Weights of a small GPT-style language model, trained from scratch on English Wikipedia.
Training: 183M tokens, 2793 steps.
Each number is 200 + 40 x the weight over its row's rms, rounded and kept within 0 to 999. Layers, rows and columns count from 0. The size before them is the row's rms in percent of the matrix's.

# layer 6 attention query, 128x128, rms 0.0835, rows 0-31, columns 64-95
085,178,184,234,207,121,222,166,250,207,176,254,232,163,247,147,199,191,177,210,214,170,200,213,161,159,198,165,214,233,164,191,202
083,182,166,226,193,216,195,152,201,223,237,243,210,192,178,215,162,184,221,185,199,201,188,224,171,185,93,205,224,254,183,183,106
081,214,227,210,172,174,214,218,163,233,128,148,205,190,166,207,181,180,216,209,236,181,190,266,205,176,215,122,199,171,134,228,299
085,212,267,156,222,162,176,219,174,197,188,213,254,195,177,136,226,232,235,210,176,219,267,185,256,280,158,230,139,201,131,214,248
094,196,130,149,213,145,242,188,200,254,285,228,179,152,201,240,239,215,221,228,202,243,224,103,231,155,225,297,251,181,158,184,226
084,207,295,158,212,188,153,233,212,198,160,187,155,229,166,216,139,213,244,198,170,101,260,241,248,171,175,241,156,172,199,217,167
091,234,259,187,170,237,216,229,265,235,234,211,189,229,166,145,190,237,237,228,192,225,195,189,220,201,183,197,190,252,217,251,142
086,183,214,202,207,240,187,256,246,226,185,175,213,191,200,170,217,211,192,184,138,164,259,164,175,66,228,186,260,261,122,245,275
090,232,189,208,231,227,210,240,144,248,171,176,225,180,170,281,186,195,184,165,225,172,181,194,253,119,169,247,181,160,154,285,223
094,154,227,154,183,184,247,194,249,209,308,219,117,212,206,156,202,162,135,173,182,169,173,123,138,200,156,267,257,274,172,261,186
077,183,154,89,311,207,183,221,245,297,175,175,153,156,128,181,206,209,200,209,121,215,163,231,144,236,235,213,220,167,174,232,206
084,221,224,208,204,102,161,70,213,233,170,284,185,210,283,208,256,230,194,243,176,168,162,207,197,270,259,296,245,211,179,201,220
088,225,232,186,251,192,215,174,240,229,230,150,200,217,186,154,239,193,255,180,297,283,211,229,181,214,222,138,174,235,156,171,178
080,211,259,180,154,239,153,219,198,190,221,231,165,186,162,162,200,271,189,217,175,192,200,141,198,201,173,183,234,164,207,216,165
086,134,208,165,228,260,215,137,140,179,252,191,232,253,220,142,142,147,224,89,261,175,219,264,225,153,196,197,188,163,231,223,240
090,182,221,164,166,176,191,168,288,150,202,277,150,204,209,130,176,204,138,266,176,243,171,195,107,253,234,155,223,199,207,156,263
078,199,195,172,139,170,236,267,273,184,256,230,222,228,169,144,249,184,171,168,258,239,150,182,157,184,203,184,158,144,141,205,162
090,165,203,246,192,279,232,178,161,167,194,249,173,211,251,196,112,201,279,200,197,216,255,200,279,185,194,240,150,170,185,168,265
091,220,195,241,197,156,232,193,230,256,238,185,245,134,199,234,243,188,233,278,167,246,169,239,237,164,166,270,155,196,165,202,183
082,158,187,236,257,214,159,198,198,171,224,236,195,213,251,245,132,259,222,209,209,236,221,142,163,222,156,212,227,219,172,208,108
087,253,210,172,173,207,254,155,237,248,112,173,210,259,214,183,188,183,258,186,164,134,215,90,118,258,179,107,229,249,178,191,235
092,206,208,239,163,218,232,214,232,235,216,220,200,140,225,171,232,258,162,279,206,177,198,207,163,226,204,227,208,120,176,258,161
092,177,197,211,146,169,236,142,138,200,195,195,171,217,169,182,235,227,300,237,141,215,185,215,250,262,244,216,156,219,197,215,136
089,214,215,169,194,266,259,200,102,187,262,169,210,200,221,133,147,136,153,231,209,208,241,165,190,208,188,208,222,211,188,197,125
080,190,260,293,167,205,184,153,292,251,194,136,155,165,216,259,233,185,187,172,194,135,215,139,253,237,173,180,262,240,200,267,201
080,183,299,192,164,189,229,193,218,161,236,229,152,225,210,243,213,271,136,241,190,273,170,232,162,204,147,255,235,191,158,160,151
083,175,225,226,176,191,240,231,170,220,173,196,172,205,232,257,209,166,195,112,141,175,239,181,211,144,229,133,234,147,243,182,226
091,255,167,205,245,246,245,231,259,173,171,154,215,233,187,278,190,137,218,209,146,221,206,196,209,204,176,213,181,198,242,234,262
089,224,141,205,148,217,144,212,195,277,289,197,226,294,164,216,183,255,233,231,231,184,195,171,187,211,206,173,219,114,251,198,248
079,269,241,195,199,207,203,181,172,251,189,249,203,203,221,263,150,161,183,265,240,209,174,176,234,214,102,157,161,273,214,204,197
084,145,257,166,222,147,149,167,202,197,259,228,164,182,174,204,247,299,206,239,258,185,186,209,190,215,199,225,209,276,195,213,226
098,198,215,158,181,172,210,196,188,157,261,162,245,210,214,149,159,230,202,230,186,238,166,156,182,248,262,213,180,205,172,146,215
# layer 6 attention key, 128x128, rms 0.0891, rows 0-31, columns 64-95
086,220,230,193,269,150,202,236,241,230,151,228,224,216,209,142,121,197,194,190,236,250,193,258,189,144,213,168,183,183,206,202,178
088,200,153,209,174,199,156,244,169,204,183,170,156,235,224,264,163,206,109,197,111,231,159,235,231,178,195,256,170,190,168,204,243
088,269,241,224,140,230,238,203,248,193,196,209,188,173,220,235,196,169,190,206,223,90,144,235,102,264,182,145,132,293,175,172,222
100,238,259,224,206,224,189,201,156,191,245,201,219,205,188,210,278,190,134,191,148,233,168,116,175,158,207,246,154,221,190,240,204
083,154,195,160,203,224,241,234,134,184,187,177,200,216,165,221,169,186,181,241,189,250,222,203,186,158,213,313,187,166,211,215,189
086,201,298,190,151,222,256,213,191,221,219,168,192,221,212,251,253,187,141,206,185,167,200,194,196,285,118,161,137,229,212,161,215
089,183,174,156,139,121,216,166,155,203,228,155,255,207,211,168,228,254,245,306,182,221,244,153,210,133,175,245,184,195,134,254,224
082,181,255,155,180,197,221,156,214,194,240,187,299,192,169,153,170,172,187,184,235,166,160,169,170,167,229,136,248,227,189,192,227
089,294,282,236,161,198,215,201,204,195,268,234,212,173,240,237,202,170,168,226,198,160,201,275,204,280,181,168,174,230,217,255,155
093,214,252,179,155,170,221,205,194,228,159,206,208,228,211,166,228,160,225,186,271,213,148,209,222,178,210,233,214,220,247,301,173
090,239,238,197,154,228,255,240,136,243,207,186,260,165,187,272,184,274,224,187,157,207,204,301,165,201,200,92,225,224,250,142,197
092,146,174,196,216,202,186,247,235,234,170,219,197,163,222,133,239,260,194,147,226,189,174,193,205,184,174,198,117,183,279,236,251
087,151,192,124,169,191,203,233,268,233,160,202,243,184,168,189,172,189,203,178,175,172,183,197,135,200,247,206,216,177,171,156,181
081,221,144,176,266,162,128,149,164,100,119,197,242,203,190,190,215,196,199,154,171,260,195,208,187,171,172,284,186,231,204,227,138
092,216,230,178,185,222,234,287,272,192,238,227,143,267,159,236,160,154,234,188,235,169,220,217,237,195,255,258,221,240,217,186,197
081,67,123,184,193,159,177,139,221,264,161,230,250,229,191,144,139,222,192,165,220,231,193,192,139,278,241,173,232,133,199,167,249
098,245,245,198,192,177,212,237,279,169,143,176,252,190,209,152,185,193,191,150,207,291,240,184,220,205,191,215,102,271,243,201,179
098,177,220,192,275,167,190,255,180,165,195,191,176,131,192,214,132,182,203,189,215,152,193,258,249,209,193,256,168,197,214,200,151
092,208,195,177,183,195,233,220,137,173,199,212,205,198,206,215,241,255,148,219,174,256,207,180,226,101,182,178,115,227,169,248,210
078,212,147,201,289,204,158,163,219,190,124,237,167,198,275,226,153,122,171,211,127,239,152,120,251,198,296,270,173,224,174,212,229
090,187,201,157,276,240,191,184,188,216,156,107,280,277,224,168,191,186,224,165,190,199,160,122,151,166,174,190,175,161,181,206,257
089,161,146,170,183,209,207,180,249,230,177,225,188,239,262,196,172,240,214,255,200,175,190,188,165,208,206,182,145,205,213,200,237
085,167,115,205,184,214,191,158,209,222,150,200,160,230,196,218,136,276,231,201,171,251,205,216,215,97,199,206,212,198,162,199,259
085,229,219,217,206,226,194,243,138,210,182,254,220,261,220,253,203,142,118,171,181,198,208,192,241,147,190,275,189,213,132,244,161
078,208,165,194,207,176,238,150,213,230,184,164,242,220,236,186,194,204,213,224,139,195,193,117,152,241,165,198,230,202,234,265,212
085,142,179,237,199,150,260,140,209,251,269,160,191,196,153,274,247,241,230,217,188,264,170,203,227,197,207,177,148,224,261,226,131
077,242,220,184,142,195,189,230,224,275,146,236,255,130,189,283,206,254,170,228,252,186,221,146,225,232,81,123,190,153,183,239,189
084,210,245,121,130,171,171,199,173,192,230,189,228,215,215,228,199,171,193,220,190,188,249,153,186,216,178,154,158,204,233,283,224
087,122,136,194,203,240,291,246,212,209,214,251,209,227,145,275,186,246,160,264,146,170,167,180,189,176,199,216,182,154,236,196,205
083,197,197,161,214,176,206,154,191,258,245,195,285,131,277,182,169,162,182,124,195,198,154,135,212,194,152,186,227,204,181,238,285
088,121,151,176,245,232,195,171,239,248,240,225,250,213,233,167,207,200,213,273,142,222,133,199,208,103,223,202,202,175,198,237,192
082,161,199,131,227,202,204,164,176,178,173,199,207,157,166,237,250,223,199,216,217,182,218,166,230,163,244,290,197,174,199,137,223
# layer 6 attention value, 128x128, rms 0.0904, rows 0-17, columns 64-95
089,135,239,155,196,241,166,156,234,236,113,187,228,212,211,165,152,235,219,222,228,204,225,233,209,241,169,126,170,216,229,257,139
088,133,185,253,238,183,188,184,174,194,166,235,238,190,216,121,201,271,200,234,214,271,169,203,157,172,167,146,151,178,206,158,219
086,225,273,212,193,130,274,230,162,151,279,230,208,219,176,269,255,191,202,226,173,139,245,183,232,164,136,158,204,262,206,196,212
088,245,185,234,167,246,169,200,246,191,183,218,211,162,158,159,169,172,124,210,117,162,278,240,195,251,285,208,159,152,155,292,139
087,171,215,210,250,215,235,215,267,252,167,189,196,283,206,205,227,225,210,216,252,196,203,240,220,108,195,183,192,193,225,227,109
085,132,234,239,233,157,179,208,183,216,232,179,194,78,279,266,184,190,232,220,241,234,265,247,193,255,244,236,172,211,217,215,177
087,199,206,240,260,199,254,164,164,169,241,242,233,109,178,155,278,190,127,126,187,213,170,198,180,215,187,159,216,204,248,192,240
089,172,206,166,168,209,184,256,194,179,220,168,142,245,253,157,146,225,212,243,196,169,148,219,199,201,138,141,203,202,165,143,181
090,223,190,217,144,141,167,243,142,215,236,183,257,201,219,166,166,238,235,221,286,242,231,264,235,247,228,173,199,172,230,156,102
085,213,171,221,144,260,221,212,203,229,156,218,166,253,243,213,178,194,196,223,281,229,171,218,176,248,233,247,209,184,182,238,244
089,282,193,246,244,123,262,238,243,163,260,163,149,200,150,121,181,240,129,189,153,120,201,205,201,213,228,135,189,221,180,241,160
084,249,156,208,205,209,231,191,125,146,222,181,267,189,210,151,225,158,129,104,183,295,155,200,226,211,180,221,152,270,200,201,230
090,168,249,210,187,199,138,178,254,153,176,174,130,170,230,250,167,173,166,221,247,149,217,219,213,184,216,173,206,205,188,229,196
087,189,128,208,79,289,213,235,82,200,233,247,216,141,120,187,211,160,198,167,151,257,197,204,176,276,202,261,174,146,284,167,211
088,252,225,183,265,240,189,203,155,238,243,198,252,227,191,132,249,179,209,243,165,196,187,228,196,163,175,248,171,193,200,207,208
087,186,206,213,163,179,253,183,131,147,175,231,208,150,201,191,179,300,168,196,172,150,275,160,127,166,112,241,200,96,153,205,149
086,221,250,120,131,197,203,232,176,249,242,210,182,161,163,213,122,180,219,224,126,242,277,211,178,232,253,254,259,157,246,231,202
087,221,215,137,212,146,173,234,179,153,252,232,133,240,169,154,239,149,105,184,209,163,253,159,194,170,173,159,173,190,177,229,213
# layer 6 attention output (transposed), 128x128, rms 0.175, rows 0-17, columns 64-95
086,208,163,302,190,242,227,219,216,211,178,211,207,216,232,231,262,180,213,127,226,159,192,169,240,209,205,235,110,204,248,207,147
094,155,222,191,166,239,154,262,161,164,188,155,203,243,132,173,157,154,188,151,254,109,288,184,233,175,137,133,257,258,218,192,188
084,163,211,171,209,177,274,181,216,166,134,231,146,182,243,225,205,237,207,197,218,282,221,209,226,199,151,236,294,162,198,128,138
088,210,187,178,170,168,235,215,215,198,224,225,214,211,158,179,190,282,257,147,192,212,174,174,142,229,286,187,266,221,290,162,214
090,253,243,242,169,165,194,141,237,242,183,190,183,229,249,229,220,150,213,162,159,153,232,143,255,270,215,194,159,203,227,132,319
083,155,230,188,188,261,215,198,226,276,250,141,201,99,130,98,177,255,203,107,177,196,186,200,218,252,196,212,181,178,162,231,190
081,183,176,210,153,222,115,183,215,221,195,132,263,251,220,185,246,148,169,223,222,228,196,222,182,187,203,109,185,213,202,201,181
083,153,207,307,248,232,184,204,251,234,223,229,133,174,204,204,183,156,289,232,201,248,195,110,145,194,278,168,210,200,175,192,289
082,179,198,215,222,221,213,210,191,138,259,182,236,150,151,168,166,178,189,168,198,216,186,170,224,125,243,196,211,190,190,260,224
075,147,197,248,223,238,111,228,214,155,198,200,193,141,185,163,170,246,192,211,189,170,213,188,151,132,155,170,213,218,203,177,214
080,149,188,170,208,172,169,220,193,240,205,232,183,198,198,222,196,176,195,184,224,223,265,191,163,140,156,164,171,210,191,160,196
083,186,190,186,227,240,149,209,159,222,252,166,213,246,214,81,124,237,150,182,236,137,177,220,222,227,187,233,168,186,284,242,271
090,219,235,189,218,201,224,207,251,203,267,216,194,197,163,126,176,246,263,148,181,197,183,164,186,196,193,202,218,199,166,210,64
083,208,174,224,213,236,193,146,160,196,173,206,236,275,176,124,202,153,237,184,226,173,157,288,132,180,191,183,226,218,158,214,256
082,207,270,249,196,175,167,199,215,211,174,213,209,185,255,193,222,268,204,202,188,91,210,197,209,353,193,117,245,171,202,222,227
087,239,239,196,265,225,185,260,229,148,187,159,175,224,211,211,247,160,190,146,190,223,225,159,220,232,126,146,251,205,211,204,115
082,216,132,259,238,172,213,174,279,236,164,161,234,255,234,189,203,146,180,229,190,233,150,160,102,192,219,151,213,202,197,172,221
085,254,167,194,184,219,243,169,212,231,200,154,243,220,208,248,227,178,222,145,194,211,161,235,224,181,216,160,240,229,186,155,188